{
  "num_hidden_layers": 20,
  "hidden_size": 96,
  "num_attention_heads": 2,
  "num_key_value_heads": 2,
  "head_dim": 64,
  "intermediate_size": 384,
  "vocab_size": 1045,
  "hidden_act": "gelu",
  "norm": "layernorm",
  "norm_place": "pre",
  "norm_eps": 1e-05,
  "positions": "alibi",
  "qk_norm": false,
  "attn_scale": 0.125,
  "bias": "all",
  "tie_word_embeddings": true,
  "parallel_block": false,
  "init": "uniform",
  "init_std_qkv": 0.0435,
  "init_std_o": 0.0,
  "init_std_up": 0.0435,
  "init_std_down": 0.0,
  "optimizer": "cautious_adamw",
  "learning_rate": 0.0024,
  "beta1": 0.95,
  "beta2": 0.99,
  "weight_decay": 0.081,
  "lr_head": 0.00606,
  "warmup_steps": 380,
  "schedule": "wsd",
  "decay_fraction": 0.387,
  "decay_shape": "linear",
  "final_lr_fraction": 0.1,
  "batch_tokens": [8192, 16384, 32768],
  "max_seq_len": 512,
  "doc_mask": true,
  "z_loss": 1e-05,
  "train_tokens": 121300000,
  "max_steps": 7779,
  "dataset": "wikipedia_en"
}
Each number is 128 + 24 x the weight over its row's rms, rounded and kept within 0 to 255. Layers, rows and columns count from 0. Numbers have three digits each. The size before them is the row's rms in percent of the matrix's.

# up: layer 10 MLP up, 384x96, rms 0.125, rows 252-320, columns 0-95
# down: layer 10 MLP down (transposed), 384x96, rms 0.12, rows 252-320, columns 0-95
up252 096:120144114113090099132133135130129099116178119123170146165124152123136133169125124120103111112155106160126160148124136137157173099145150125150113171161097128103132158120106116177092089141130129109079137117129134118164099141087178143140136105134159111125141119126126116142144149069084087099
down252 087:105149115126106158166140181129069126101127073098098116149133130129145080118137149171109155168184129140149148139143138114177133114142117047111131133129117140100110117104124136111114102121126098118138129082125105129129126138144152119119151152113123093124148148118120131168165119145161142133
up253 094:101142059092129146123104155084120086118135154122124124133154161144106123114127091142123128112100121160160183143115146151094116134141128098123131152161157138109141156139148104105142110141149116133151117117167077103126117161134150181091147136129119131112181141145167103127175127096138121123
down253 088:109134090105146133168117156097136108034150115150115133107144134093086116123131130134120151125110130138173170131133105127142112122131122032105114129146118100114134144124176128166125122132126163146130130160130124125114117132144152193129131142140159109141118139121120109095142118111123112154
up254 104:086131137126173140112153156122113096142132163114130137138121119113148074099107088167139116139139134156134148104126145155123149137102141147091143129109133107104119153088116157137103134098169181099090085126184117130152140121120158112156126154119142102121135108134130123162139086151122153063
down254 105:110110081066091109168098137156134090152153113115082114101096124124132150120170183127116134110146102164120128121126155117130140126174082128155111105147120139138159171143172128114121136139126122109161170129113146128120090161115129111125110118128115149142143125110101085127129146138140147182
up255 107:142109129117145147128148157075155127123157108126119189141123106130139114127140117099153141124148117153159121104143154139125164160107115135152090175131152101081115104171157120153149095124140120151093074115138125111149120134064133127138164138115154131068100123118152113143129100166118101133
down255 123:097139142092152130134099129118167108127173080138152097146121115138131128130134119124138122151073092156110097120099122128138138176120099189144127139120116172162150148110096142119140124130133130129114119106111111135119117115136115165142142126078190151129150124110130063129120184149095110138
up256 106:105085121140148142140073148162154099112157114101161137125091146140101116143125132131168089179150099137105139120118139119133153155096112150170180160139120111108132133110106145113111113152086144131116081118143172106145102119120134145124120129118160168111134168143112096174142121116100097114
down256 107:141099124118160107140122116144128143124127104140128118126151125159096101117115112153132152130085085153127063180158139152077124143132121161171134095142140084136138123136131124179117123160083123135120132139157071126132113136149083150160133118120109162113163122107155125088133113106180129121
up257 088:125096130102098096115179142131129103123150095079187154150084154166143079152121125068205130110126119121159143129146111098142122139103146138111139125155136128119125122141079115137118113129126118166123116119096114144126147107136144145109137153174136152115167164124103126128108131132108109120
down257 081:183141123102154171163115103136123105118153177099144155100160157101140144084157143164134101155139108139104138146140151124082145114119168148134149169093081122133102120126099123116133148113150119093153108098168101125133111123123099144136093119141101109092152142130122113098165153104116103115
up258 094:114107113149137140128115169121125115122147108127194131140138110113103139149110100094131146138135116143093134131133120114129156158107150181133156172104118124105121122127116127173141128143090140049166165091155144147138121145143139144143128126161101122153065107145104148093138158088097122139
down258 089:138140143116131147094129102131121093100117134152086110124105121135159140115092138142147131159148077135130124165129134123147127141134122076156148108133177154114145111115118144132100146118165138121133111158115163129113166105131164088108135168091149118154092100139131103125090083179149061124
up259 106:130124120144144148121103156095115130122168129091101153131122129155144130141151141110163097089143126122121128091130168129136123116110128152164054172160133164101148142078094156137127135124108113105120078123141140092141159183143140136117183094137133097137113098138106091127143125095139126119
down259 104:098122134140143132127136141151164157098119124096098134139137134175125132136141152179145104115132113104112126100110168134142098065130080143144088120108184123133162144152106122073111142160125145122098123130115108159142136140146116130125165092131142163159113077101119146083147115132084118133
up260 091:136132115115125106079142164103137144183138121134101157128139159116119123137090151101143088085146136152177145142092163143118113168128119123091119118193165095124163131122105115172108117139138122096149154142098099104121118175140135148138159128126124096139109111129116127125151091139108156090
down260 086:147121108189143085176116137156143123103144156144123107143082139143106128094126098155129143126123062161085151162127173104114151091131147139154128153150101146118150128124143142123150133136118090114116114127131177120151113091104110099112113160134131124123149119059129139134103124149124133166
up261 105:105141093109114116118109142113140138135111134132137109135155127156119092126094167138117124161129125129115150134134123134150122139116114148161139109155130159110153143134090119116148081161153191082134097115112163139142140133170165138105117065116165101103084173091121095156115122109090163157
down261 102:146160148166117112111134147115131145090147082141127105132133104121152147144147107097121082147176097126161116105119084108172153158165121161117147118140128133137125126129102129134125110116113164116135122089137106137128082164150156112128130096161097131117158127148085184108147139170099099087
up262 103:132167135123116130106075139106078124137128119126147123135140141140115144189107109120112146137145129131206150122116133131133125105102161120142106151111126172112089152092120111147114133132158148093154122132116082121162093142064150130142134103120113129114101116126074158180142134149125152117
down262 101:099112130155140107130132133138129129130123148145140182119105156118144063123131148155170110149143148156110138115110146128147138128113143107095107086151115129183123127125114124087123179115197113092140111108155153175124114094110121085145132128081164137115113136097140083154102129116120144134
up263 104:108143117105126193118093126120118123156142144118091135154127133127121127136113138163136137132118069130104132161092130119137156149136082146144138162089132105101136161094142151127117090116162144080108134134167098131161126162132128145086078143148134112151100123140097091168171119106125140162
down263 099:082127106149115128128136162135108144127149129128190162175121131157130113113098138151154117138139162127104151117105131114150122102144097094154153124093132108119119100135097136120078101095136116139114136134138127151082096126142114176196139118128139152116160110137119151104070139144071125134
up264 101:123110112098169114138148129141137130132131095118140110113111128109105125110135119114115117147134114108120141146158113111100173111106130150158141133149102132132104119077148138133110120147032142100153124114138190127137166147109103154155124079131132168098145176161122169125151168117113163125
down264 088:133122149167156161186137096110129146099145138165122142165139083143149139147102103120134144139125080148131112129140109153106093147126142117107140149084094126184153142115118101159128134120103142129118126117128113142115109092070142141167152108087143109149123114133165066088134139126102137135
up265 079:088122124143126132122139119131165135110145134139111169131140118190108142125125091132099119113101094130092101134168116164138107144147151160145151165158146088078131129104133084132129080128154125120132127139143122098151099082161126150175150065101161139136148118167107140118104132133107138133
down265 086:203080079142147098132191128066111108153148126117150169107130138161115104127146118149103105135128123128097102111125164178120126131116123123134125158082109126154112136102106114111127162112138134119138108097131096124115154095126149131119127173134126128128131141130127178131110128131120145183
up266 120:111098122139121112118153183091132147145153118110122146140096130106142092157131100110139146095128137161134130118181158107124122129101119144140079160141175087091132157105109146140147086093170148123134142133133117120112147098115119143144160133126168115084153155110133145132149120081066129152
down266 129:174116116086130125159135121121144125146123108141110085148140169131096098152091116128131143163142135114123117150090130131100145146113126148091110107157132134146104167111145097146140134137194120106105131070120138116153089149139127072123148170151120098139142121147165170104119099093146161117
up267 080:122077104107126168111064133099113108171116142126096151147080110138108147141132123140103112128152108137192115115087173104124120121112140128136108146072164131128137133123154138164126148126140115115151138120133184122134108172119142168103146124136072120094144141105162128127121146141142143138
down267 077:143118092105154135164177133145179123147130117121152125126145129138111099139156109069171155100142099145070152131103117156103135096112140095125156133131154116091115059127134120159139110163113184105140127128090103130109144088123144129138130146124147121105111154141107161139135161115113125132
up268 110:140114109115149124101166152115141102128158083074147140166121126155119113154139090109182096129128127146151163131128152144146106131119096125153118141097134142127130118161167109182133082143128105094143123120133112037108083151132150121120137134157130122140114161113080145134139130136137127120
down268 118:133165090073157177123155107169136104143120104080192092137138120124150148127125148112127117119132102121065105133136124143127136091119138115179120117140122093159114110113116135146092154112126145139116154152139129092130165116127138132094141127145127168087140119116140166088168119134122158113
up269 091:115134131141158178109188104146104068147129081112126123161152099135133146143109118089123082178122175131135138135104150089098135158138100133124169145136138145117114102118143135140128077124113138112128128116119126120162146143145126165090125146160145121141068115134101099137161113117118123099
down269 084:113118121097093156114074153123125191070162122130122116138157117081124085097129134149137171080105144120119138144126159142123128120162139119109125159140141127135112114166117161129143116080097125086124104142154122148127132104168149074125115137123144134146109133126160115131086150135174140140
up270 109:149150112108094122112145116133089149162103112137128122137102097126048136130134147159129093131106118099113156144132134108119125149118133173156148120164147172106159115110105114087152112165122166140130162108123094146163126156081149141159164082122093101131147124131096145152097116133128134146
down270 103:131136081145168157109113132123119135115115114177144162161127141095106167098167172113111138147091151106128154140151137114097101101138124155107134128125090169145144147079123081122130133089138090105131171123129112128150114119097129126158154120131112108139119151158132131120071115116116162178
up271 109:121107126095185171132062148124101128148148112111090130106114135122126158125147137108128142138126139137149172162119097089168124120120124144148149166121080103100147127098126151109147118132119111087130133119121169131164088134128147137151109096151133110130106124111104157174200135114118134104
down271 112:155113129073125112163119092142111104132177131132103146143135157149140091090167150099133101135164127162112134130111169093140102112124114097154102123156154147081120165110111129137128134099178128170121152122107106144114156109134124122142163147102117155168152157111108116116135072123152115105
up272 114:095126063083125136112083138145151138107131111140102133145099177147093111166126078123141121132142113090121183160125144125119137107139162128170098137092108158097149160106142153104139128116142137130130092133147091158108101125110165175131157147150148111130117148114135141121143130114084141120
down272 098:114124095125141145164118126122134146011112123129089123132153110135140127127107101136120124125136108122148156143116112134126130115120136042133133136132122128104171147118152133148125133150147163125115118178120132151164129124131133207113130142128127117122151130153128109074105112134112112145
up273 113:116107114120126183116111158157126097134136111104131146138135086097078109134111096167147113136123131148088174114159128163116167139123104146111126158106139102110073165138119112131172113125171128141100147117143115116139107129131119139173096102112128133141185114151129166135143114087084133150
down273 124:136106093158143121122143127108142118125094090113166150122127133109140122137159146112118145147115102111115107142113143112194135113133138125074167157122116085136080117157138114117183172167129139120120121156132121115171166096164143150159109133114081092104152121096111153132103152093116147130
up274 101:115111127138142142144109145129127124118123122140113151157123110110137125127066111100108074087175099177117137129104157119123129127095122155185120137121113140091142106112080162148158115132092149089089135145162098134164164111139138120163143098105107131127106154162164154140152125113144169133
down274 094:077134154162134148104160125103137085105111121112170126155124133136130178121122154132114167139145140124131140145095126150128144095112153086091103129125164111107147134129147141152058119126141164103121129131152131100152112186147116130068114139106095087171142138133089128097131137116126138124
up275 100:092094118073096136097134120106125079128109131099112134188102138096150145159124126136135104162140106157105114132162109135179140111125154137136132128091113124125133104165133160123147128104163116113143132088141106153174140179117137125129134119154128121129118122139087137134148151117169061160
down275 093:121136069157138150165113140161121147170109154149149139168114112122127117159120089146147177064128149084133130115126138132095100171113106172132159112091118113108142116099123148098127115110128133113155179114112132138123161130111149138100079131134129104144128134129145159087127079124124124108
up276 106:125144136111137125116113122146135115159122158132083113155143130128156113108108117103129149159129115135122201131084169151103129162087116128135140167114117119110111104093118146157122077111153172108130143136196120153148134138107146112106169102151149116147090142138114147153124094108097163092
down276 108:097152115105140130150133178153125118074129145121115150121081136103080134113168116143135106148140153127137130049137152124117175100158165127112084105109130163145119119143186100110151135141139103129102120098140150131126157107118133136098138124103133137104172120126133170109149158127102105121
up277 107:112136095100143106111130186082125149151154121131113133130113111180087115115157125134125054092112147150124161114139112169179161149123141129105136144146149142136143141138133135129140115148088111121151152125120124104174155156101114139129118147114129098141132139153131095172099100161099108082
down277 103:161110129089095143130163123080148119116138143135122107123163152146139092106170128129101113096130145162136111147097114145140168158105127083085125081131089135148143160180092115182138148130136104140136162128122117146154130121152128144188112115126099112123134104114118136126140096092166116143
up278 109:106117130091118129123079121148146127146117138063148120164110099122131124114131157122137133110137145116153136158101115157119127167098124141169148140134156089129123138117092147143115106157101117099114154100134143101150089125115131136129146120131142121076130165140165184149113165066107080167
down278 110:164119108098129116107137195081132116154175124123153085113136144158115085114143104118161151127145152113142108157138104097153107153133123146135086118128151107169168166101129099149094112126104141123122117148171135149131103167136118113149143126103131128140168122112101061132115128119099121114
up279 108:107082134106115146105119106120151091145129062138106149165071101102120135121098099102174120147129134082118161170148138116150139087121164138157118167126141142097158150162142115115148097171125133106083120144111125108117115127116130142114159147138147144160141105124116124145099146106134086114
down279 097:107126077137137101143125145108146132085110120147104131149109103146097128094134061143111105127173114108142117093110131147117166096137165085146124109099147129127149137125153121124132119122154163112104096181141146123158107143147117190139133138135154111153151118116181147091086152132145124154
up280 099:105112145146156173082172118124117113150159122111140129153132132147168099142108107090137130113127130087122146109125095133188169118120109120116138148129134087105100113119141122132150128136154105087130179129124101118123087132101096142067144124118186111134108128142106164119141160148118175112
down280 096:136140129138119153129099117126140149127116105144095099170129133131150112136126168134126106113159138130123149136099118109169099105112144151105115109116108152148122117143110119114077127129098064101179128142185136138142146101151153124145122215142091108137095089134088130140133173136101134127
up281 081:128137131142142125140153118134108125123139117129145141111105077132156148131141139168141108139109139164129143128119114149148101208116111163113178127131122132138113117164067146129162118119093173146169133054176095114157156118143118113120135111128103121101117096139110092149102102129129144116
down281 082:115107095119150131147111130094129156089142120141125112176119133103079147128108116103092156131141120119153142133158163138110114091135139084133116131139121147141122119109181108142124126155140089097126116193104132191122099155108149150118138170099134099168136122109118135087110148169156104148
up282 088:115168138106081119121110158098154132130135136092112129125107153130134133122156087161121145153174126127180131140113116074121106102120154139165090146101109153115158127095126176109104104160139104114154118124155136101133130127103126142118130077179146094119093158146154129146169150098140102122
down282 084:150099123109121150172148103085132100093144166098122108154091122115103086119125116156101119099133130118141115164136119132122090163096122119129099129124129120154087175127113127151173123136129146111139117152066123179101202120142127108137140159119153119128139139122165123139121140159165112151
up283 101:131122121136116157079176112141129129152157131124115159146093146134145093132139106131115132119112057127112144122190140155135119138102138133105128163131124117106080157177114161159143122089132152139132113141117074067138155126175115125101123103127142167140148133171132132128118121092119123110
down283 120:171115114138160104098146125111155121144135139134160127133148142151124113118150127134151128121188106121084102092146134127120128098200152165076138096102128136102097123142110138150118116102114167147109075133107107128108162135135133116159148131099137135123108118156094130105059166129138152143
up284 094:121150113094128102127070114134144129104135076136154156130136174094073115137137112118155118111134130081109163129194106145115164118128159162145157140120113141098107154123104112132140123078122137162136127122094134128126146180150169112117113126118128138122154178104142142139168150117118106108
down284 084:122123136176112122146111138141100138098132170175097115127150131147114140075141125107125151166172130142114114122113129153105155142121143135138148090098136183126143082120076130125132107134138151168135096134132132140123116167119125078131092159161096151143121097107085114107134142188101131129
up285 105:094102121124090130141157148096138141121117117127138122167090109173151123140178136155125155109126119111108149190156103108122132073100117165116145165112103134095099098156152086125122108118132107119165144100132110136120084134163151127135109124144178115082152148127137143140153114125085106129
down285 109:179164150120116071150129117145128122112129091095147101150116167153084135141103115162129127118099082124154149090116131162136117111105142119153134144095151101127139147137121149081109119123171122145183117136155117111131140122118152166118093123188112123123104096105137141115086163129156131118
up286 099:147125124090137152148136140133156103137136113116119161155094140118134102132087130081168139074124110130131112119138071166158114156112154148117113176143142158102116113114081106101156110128101156121111119131126156072113153109139139116150177142144170104148092138130129142165125092123130093142
down286 091:150134163168120103127122086109166131146108154123120103147131078125119107125124151126126136127118123179127180130099121109090084099141166104182109123132156116116101148142133122159163115164116096151148153115151145116073136144125114159165136131109149123100125094111133116117110133081123111183
up287 109:117127087115129150111101140134110132154147129093132146163148111141092120141129117190136099156146105172121144107143118118131122122071106147153164121088151138102101143126090105122127139150143122135161131145133094149149106146142117143102124121074164124081161080137098166176117127120090122099
down287 128:130113108144116185144137145140129115140103192138161108118094104143156109143154141125161151123136143142112159092115130122148122081113089163086134130107124147142152114148134150119080115141133151132099134124115112175079105156149110104167126106062140124079121128116133124118129149140174150117
up288 112:126136082143166142125103121100115095163140132139135123167147150117101103147094081118092128096128127093104135113123141129129154148106126164126136153101150098097098133078129140137126100115163182078114158117167124139139140107081149115175149120138092132138117145143104160154100145101115118095
down288 128:066112166126110123126126119133118136174111132097116170133153126158137124149108150170098149115112153115113096117114139133167136111116128113137159146106175149158145116113151124094132155132164127130097179142150140093122172115118108103129132092082070121127139090109128136165120104130160088109
up289 112:122096117091121137114161129115093116150147152101154113137141111162122164193146074116103108110143086160155155122135139093100121134110119140106117128135118130133076134116156072169157108085155115156098145129133114115117142131096166167152141115148129153145138147102081140137145134128126099103
down289 112:152114083100157155153147135147116155121103103124124104120133099106149123111109121139158137134121085167101076107154133144151126143144153141099132143107117127096122102126132050136161172131073115148104166140087120147147111139166121152132131140145081115149104124117123175154154150139138153129
up290 094:115158131102128128113146171097119126155157135114121116113141109122119125156097088109120124168186080111085148160098136112151137152125125129120148116161117166110126149102125111117102111140148132146137127110103124116146136101068152153112178095149183084132122128139126157128149146144129075172
down290 086:166125122128144149073089131149106124159133098142134138114100087104129144133115156152117121083120142155149101128159138110077106125189117112129127142119135109098116100130159143198135122112152175121136154147107095166124097187115148169146110120128147147125102123121095141123111130106144116140
up291 100:102158129108064113121107167117089141123135095124148144145131125130151107152140104129136078161135163089180142152142147134098130133158120144140131124151117139123129139082116148096116107115133147127116117101197109120156150135112119123182132108177123102132107133076147113150141131137078099116
down291 094:122111123075139156133126127183103098111098139105145139113160091123123128105139114111104138164192117176117115161147152120122100130121137127149154090119114117163111121114106104199127119145168147107161119122131135107139135148137152113080165107100111137147091138157108091114120156125108157133
up292 120:110111068105137118132123143097115125145154121107136157125136094172120132135136124106126109116140121151175119106123132157100141118078172155095077143151089140148119148160112156115135102122141095089137108114164140125133162127117143131123150092117186081134109119138130159138135174156103081144
down292 118:143106101088117106116139137169167138096105089145166099139134112101166121126072132131102128102137138121133104119180156099130138122118145122137126131136143157116101135132082160124152132062132090148142131126115141089101158133185110162101164144130116153147131141140116124107113129181114123163
up293 107:117166131077089170124152114133148120159123130105117139125104136099114132116130139123112113112130119167083135161142109128168109120138086158154103145166159134087131128109135155122128123114083159124119134120118128144170132153121097132115162076152156108084104167107138176137140116153109133068
down293 113:154115151126126119120138170137140159132142099170135094100107112109080099141132098138151142152089148172144136153155089099115139185148122123117117118131119150146091109146149122133110141136152166091136138155154104139131097139128146122123120104115172116090118133146068096118170090079153116128
up294 106:127160106113173136115140114132142124133136076090145126158137130151105077144114126105143055095132090137167155114143133136123118106109161164168131114096104151130102167133132082131106140117112133123133121104119135112096122135073107128139171139132171160085116110138107117130154129156142167127
down294 105:141140139077126172150112096111106089088160123121102109143146113128166144114113142124127117128147132164162150146109140157115121158135138144098086094114114117108084104169100151097130135119149183141173085138113125144122145134117146109101090162148152104139156115155105111098147184143117144131
up295 110:134133112116124129100136081079104162147108106101166141120107146118111126140175137168152128128148115123124132090147187151142134142143136136148120134162155126101131155128120084107125129076117146067090146128138135130139127195149089122130160135129150119103125105126111157143129081166103125156
down295 110:098083105149129130140091112119085118143155106109106138177117147129122175085156119142155062111128133132157138136130136133105089115132120112125155118200101167129131126115146111128093134141176145185101155130132144108105131113160137089127130124123105131150137133118094120154125109114131146176
up296 099:136168104119109098113143150097105116125192146111131117138081133141124126192112150123139081111196121116113151145113141148096125125097159135096132138160101151117130109153120108151158091124151083112125123103142106122117110163131127164130149126156160113146118111156128081123146121146144174107
down296 087:129110138084149122156111140153096143052110104131085164098155116151137124167142131151122083160136073106156100136133144146134127105157094129162101172155157145086141101151129149076128122136147130121091160151123136139131133126126123107109101124098122135142124123129122169101121136133093119160
up297 102:120122105128125105116160106093097116161173143109095136121107101182084083129120110133161099170126129132145161129176091173150113123112158134145105139139118120122102140117151140095105109158134130127127087122109123145108152113130165164123111141193150123110159097118098109143176123135121106126
down297 103:124098157098125113176158142138136111124165126101107128095141133122123125157134145155127119138090107111072126142126124097097163149094099099161055130142136109155180156117099150118155148094188165135140128092130127132146128118147140100087107130113168140111121143151130121158129135102115115114
up298 094:138148116122109124133099130112121119107153108078135133136165175135142102153142117153145053142152172153109145122092136097094163106067169145124115130172115124116144130136120107083094150123092113122120065117116123127128153123132155136148142128160134145100160109130103149134158158124144116131
down298 085:120158128143166123118116162142154121183113104168129169113097087125123147105137132101121217098105094086107128140146111140140106139193106115123136122116143111148117120133119153176153096130145138100125179131120119107129152127108129131121093117102118121149127134092135104123133083141100125138
up299 110:100139129154146098116168158118136096166149110145095156134080135185116133122191129100119099086121147131134139128170122097133138109101137116123129138093140141102118168152126094136182118133149187105157107102107129083110116148111111143134132123144140134143113144106142129131108149169098093108
down299 121:139113138187168138077100139086134137170115165137137110150129104114117136123151100151098108081142103129137163127111131115132130108152120166069133135099096112126128135123161110127145116167167150113173142141131113153128112156121151080121114135093179131138111119154135129089109089112132133158
up300 105:085104095120112144100132124141114085142177124107121126141145148175121144168093116181122068104147114150104168129112151128120150147120095142137156120098157118126101121148126135181123115127123187100128140128154101145132073109120124151113129117107093149145167122140124156136110145129124142082
down300 091:190107111154119125130113135106131192124151152094144121136133123119171094137114134131134144135161095125147101139105131106164110149092149094133119133176123167137111120127150158089124153114113109140085176122103146134114134085094146093147143140114101110162162113115116125091115158119089153161
up301 105:102091089124117105124100146141126138119141138109126152168127103158129165109110143122110129064169122125122121097130113089161180131120122164165109114108119117075153107163126122127094124181127193131124142117148133123113138095115131130160152112133171134106101118120117164149131137111155120177
down301 109:131135145101119137162156090144145144038117116121162115078113122125196104137116154117133118139138140141114116149104119122099136108170166109146129144155133137122085106124110104154091128106166132132120119132122114145104120099172135157109152121169117147101160127120103139157097161144129154100
up302 092:135162115147158123089107111120146080141164085132162109161121139135117114152121177092135133092090109129093136114153144110151134119141122128129108154115140129112076129075136149183123114151122135083085152109129112111119132132094163123162140133134138135113125132151117149125164168088151177152
down302 085:116130082111111128170107162096106123121116155140065127110137097108160153134096158126135086148120173110155126105099091125124092104106159137104156153108141135145121126168123117094116192142136118129107101155162132145149191117094098122124123177156141124137117140129124106132136138129142140140
up303 077:100111116153109131121121145126149142109116095097160122118170168135117162127132131177167079158135130107130157117068143158204118118133198139095133124119123109093088169109123114140102102097145143145107142103141130109129123140121102134132144105114142111096136119155143121141149163133131126102
down303 076:132120124117117152143110116168122149154165137160145131093109148124129124152102120086108153145139101100120071189146097141120123130119134155167128147157115126162094069129143169173127110173089103107141124138126067126126156140151147114117153142110100134092149110088124145124149118106132125129
up304 113:098135085134132122115109179095128152120127072103139161131125152140191112132142136093123129053154082155128136105157137151163181124138151138134102147136129095127103142130093117155136111128166139119120159109138125125124108122128132104180127115132092118137158139125119143131130081147119096157
down304 110:197080096089145109133151135114088121090121120098140141142142146147084138122103112113123130127146156153136114157105148149123121111135129187118127128088132151132130108140117135138085143135114124119156118110152135111158105134118165179138108144129072092160126177115149140107118095104145162162
up305 101:132158080120118181129139135082106118127134134151122126133099122109115132133116116081124141151156145129122120143161142110136123177112097206146116162115105101112127135134081079103154113074128133154121154118158142125104109125165130142163136117116172152129108124113097169130153139165122131092
down305 107:154101158110096163161175130124125094121106134153095139105147158164145147134129126145114151143111089148116136092079105125174129146114107130164160114115131156154165169105104141135130142133163092089122139122179112138084103105147141097093142130147132101135105124109089138158128132106103095128
up306 102:133109078093105108119160089128153120143125160133105114136071096135097112177133118101164128123156120118143150149146127116095105120160112154147148138154139138077103122131149099129155119154138121146117141101137123139113081161106118161178152120176153103118151127091111121120185130120095126147
down306 124:070102106127151143089091112112169133129138125150156143116116116150133151136132129153134133097136119130118162138124096105152090083137141128122129122124106114140180155129143086100147143152087122124104111139093099097177125160126088184140142146160141145109125147158110135064120134164121135157
up307 107:093118148083129164116088167155117142156157110071154118171139120078094147124097124109144108128142115173137136157108123152144101133104136163124124148120124115115141177169163161107138149094114106132109120110139145085123146126160129121117122084105124125084143153103100140129116119108157124167
down307 101:141152066146075145154106120140127130086125155139093079094141180164199132100119111120161113129135143147098115162153125103143154152125155149110112165105147128145121165148099108124097145105126126125108115104130162147120130128096145121102138141149096157125108106132134161117125105163126129105
up308 123:116120138134105145115093102098090144121155127089137190165092176170111148152140144109182095107160129107136119137115149130130146116112141138187105149115145091092121156107097074113096124148095150120111143111134101117144166134116124134138124150135163099119155120121131123140143104111140090145
down308 124:110121129121112150107148094141156174099128092153075124107160124113184127119144157131172145122129136119088146120118150130126126133106080176117134131150133144124119157128098102122106143126107110142132141096129113124169095138104075130185115169177136144109144133099116099069134133142139138147
up309 098:138179135091120120105142131113105139153132106139112120149080126141134108142105127186165107069140130091115157164161141151135140095138140135170165146119140164129119155118140132143131134120120112140113093118108116085118111157127104171133112126116099112114135182100167106149109082113115152083
down309 092:093136140154120175125143160134128140107122130115111107139130138113174142129124120109172127136110161154136089185101099118119080150148107072072118117123127104116145144126109124176101100138125149146118130133122138156150103141097098107127146181146111100139171114115110178154111135154144097108
up310 114:116101079139146126117100135120125146134165109121151147133119133104098145111164127089188100131182159090146156104151166166111178148106138133146115154114118100120123139105127156105130139077125159082072133115156108120109123154131116100127148127147142136129122129123121136126157107070137112159
down310 121:123153120108085129150134134128089153150105119130086119119143148123113138144095128162126125148151164132112124130142155134074146117077150104122149139098127082114116102132114150142105128149144128099131119163138141129136145164079144106131078168134135120095136170119113189166148084098148086156
up311 105:118106092142171167127098116130127164155165136098108124132108137090098138174101132128142112103131122167125136124141105096110121122072130154146099121151154123128148160125146160130116120107091114147159154103137111118135106123102084116110182112109099141074103150129145199151120141116118114143
down311 108:129135120124117137128101117124112148156143109139134127131133092112109137134097114131194101093064174143123126106139108090135153141084113158142135163129152136117169142114141097109135105129111103169113124156118124104150174107146076169161140124098093151138145119103145144111175152146144097096
up312 101:140106111094106127082102108156103142130110101100117183133110171134104140110156156132160111115110114170150148186140133099144114158123124138087104135150117069102143111120119127149132132113110124118109128122157128126160167136120149141095106127151131116096146104101152149156202104144147155119
down312 101:155113156144098164097115113179120092147122138132151108163104091119128161127104131106133117144075156156135112122114102101134141171091124141086157094148144130158156073149082173123126161132150096125098134129165137156115124129113163121080141160138120117117129111132106107128163115110142136145
up313 101:101141131121099147096103110149116117152151076108108130157130110097155151161099112155131121109121066101147137179092144103117128153108148134160153151103102091115120100111148141152143108148118116074108127128151082136153100142139147150149141098122099178154134162147135141128143177119125128147
down313 098:133150189107123141092091120144162123115145155102103159130120139135138095097147126117110105124114125150150134090157111162098138124130163069105113136114138108132135099168115107132150158169129152181146166095126137156094103105129173132090117126133141138077151127126144128168107138141123149095
up314 091:102108130123181142117165116146140110141141139102116163154147135128064101105145127159169107159141132149128141149146111115112139172141150129135144112152113131098153119080094080137123063182158148126101093125121106140112112105104133123095107145143128095121109130173124132158157137096136124108
down314 084:175137144111146146113095125097098130142115141143152095127122109142142130139129145100115125115164129120085087114134126152140109137106170109127140143089143130160120179141148137157082154081178096157136169149092157134104135098144113126101129124133066114122122152097141075146120126148119144164
up315 106:113138099116159121134133168104148126147173123128110166132124089141126171164132107074128107092131114160139103101163196120106144131099118131151114132133094140101127150139132183126178123129116165109124142112131112126155134105123141109100148117092153082145108167156151103141113136087118107111
down315 113:154153123150150154105165106092135131103130131186146111163114102146159132164132078128129161151189164173159132134137080111116156086125156126126128097072143104153117125132123114111095132119126112126129147096097138134117139102116121134131144132107090103110119149120131162109125106126165096088
up316 093:132124105105135130119081145122100152150115131087086138177145150176139132123115134116127098110119160134117128100137129096138180123142119128164104149144128122106129129139156175081115128135129128088141102089139115152199137104131130143145117127122165089142116136076146141144123097077168101124
down316 091:101099148113129109151137090135112118092104130118130164149091124075115132201133116150090104154150102129137101102119137150151136142118098166146172095126100161135107141126090119111124087134154159167146182150123111127116135160141113135105154088116109145128171128157141143113124130149125095141
up317 100:102116117097143120092180126150101131153149138147151108100118121118179124167112106133110121123144128139125141102142086094120118157113113144106135147090114174122099189085135120123161112125144153111135134124158135093118128161123116154116158157118116108152159164094137198126136109113113141080
down317 101:123134118148107119166102119094091154086123099166141148086106137106107116138114105152159124111097117124159104084128124114115169122153061171115142109152124119154175176147106121143127143157114147112101179117104138119138093138113115154121116114100133139128166159149150163116140160152128114123
up318 093:081123118109124161114185129132127113158129113100125127154120151086115120098177080126174121139128140121092123178141092107156126127102130131114140134160114082115101142142098160122116127162134143130090096124168124134123135119146096130147174149151155149114173110174117145150160132088132116128
down318 098:146162129085139125114149123118095121161125142147113181095155126190132127134142122121142072128107099112182107136143152156122113068122151097168157100116139114169118141084145134150123134110153094113144144145093114122136083089130153101132121135143138137119120152109138101134115107124089100153
up319 098:097096124127171088104101119088077112154103145137115152167145094137115121140132140122109112165122080146172172100152117144147141143140096145128135113187107125120079133118127184123137140129133148130082101133143096156165130113142119131098083105153152123142146139114140132140166116115121132150
down319 103:122125130121122127150111103139120128134107122146093153119128097130118106115142125159129160106100069116134135136115138096124132170151102115177096138138126102114116135133197157137154157154123138150142173141099099122107137152127116069146092097117152121104158172123116138158080130109079161162
up320 110:119078108104098096099091094123137154146139117124155175154154143125109116137117120120155112115146118113160123144128130131151140121139190140135127156136086100105137115171136123158142083157090136118100136122126158132140124128185103127124165103131137132099124144076151142133127154087089099183
down320 123:130132122170164167111089140116131130159148111147134126123162138140120095129099055109158135144130100121145098151128109133110157123144182170115168095123121146116140127101151098142123086170062128176121166124128098165123127106105163129135133140131130129138145101121109122110092139138125104100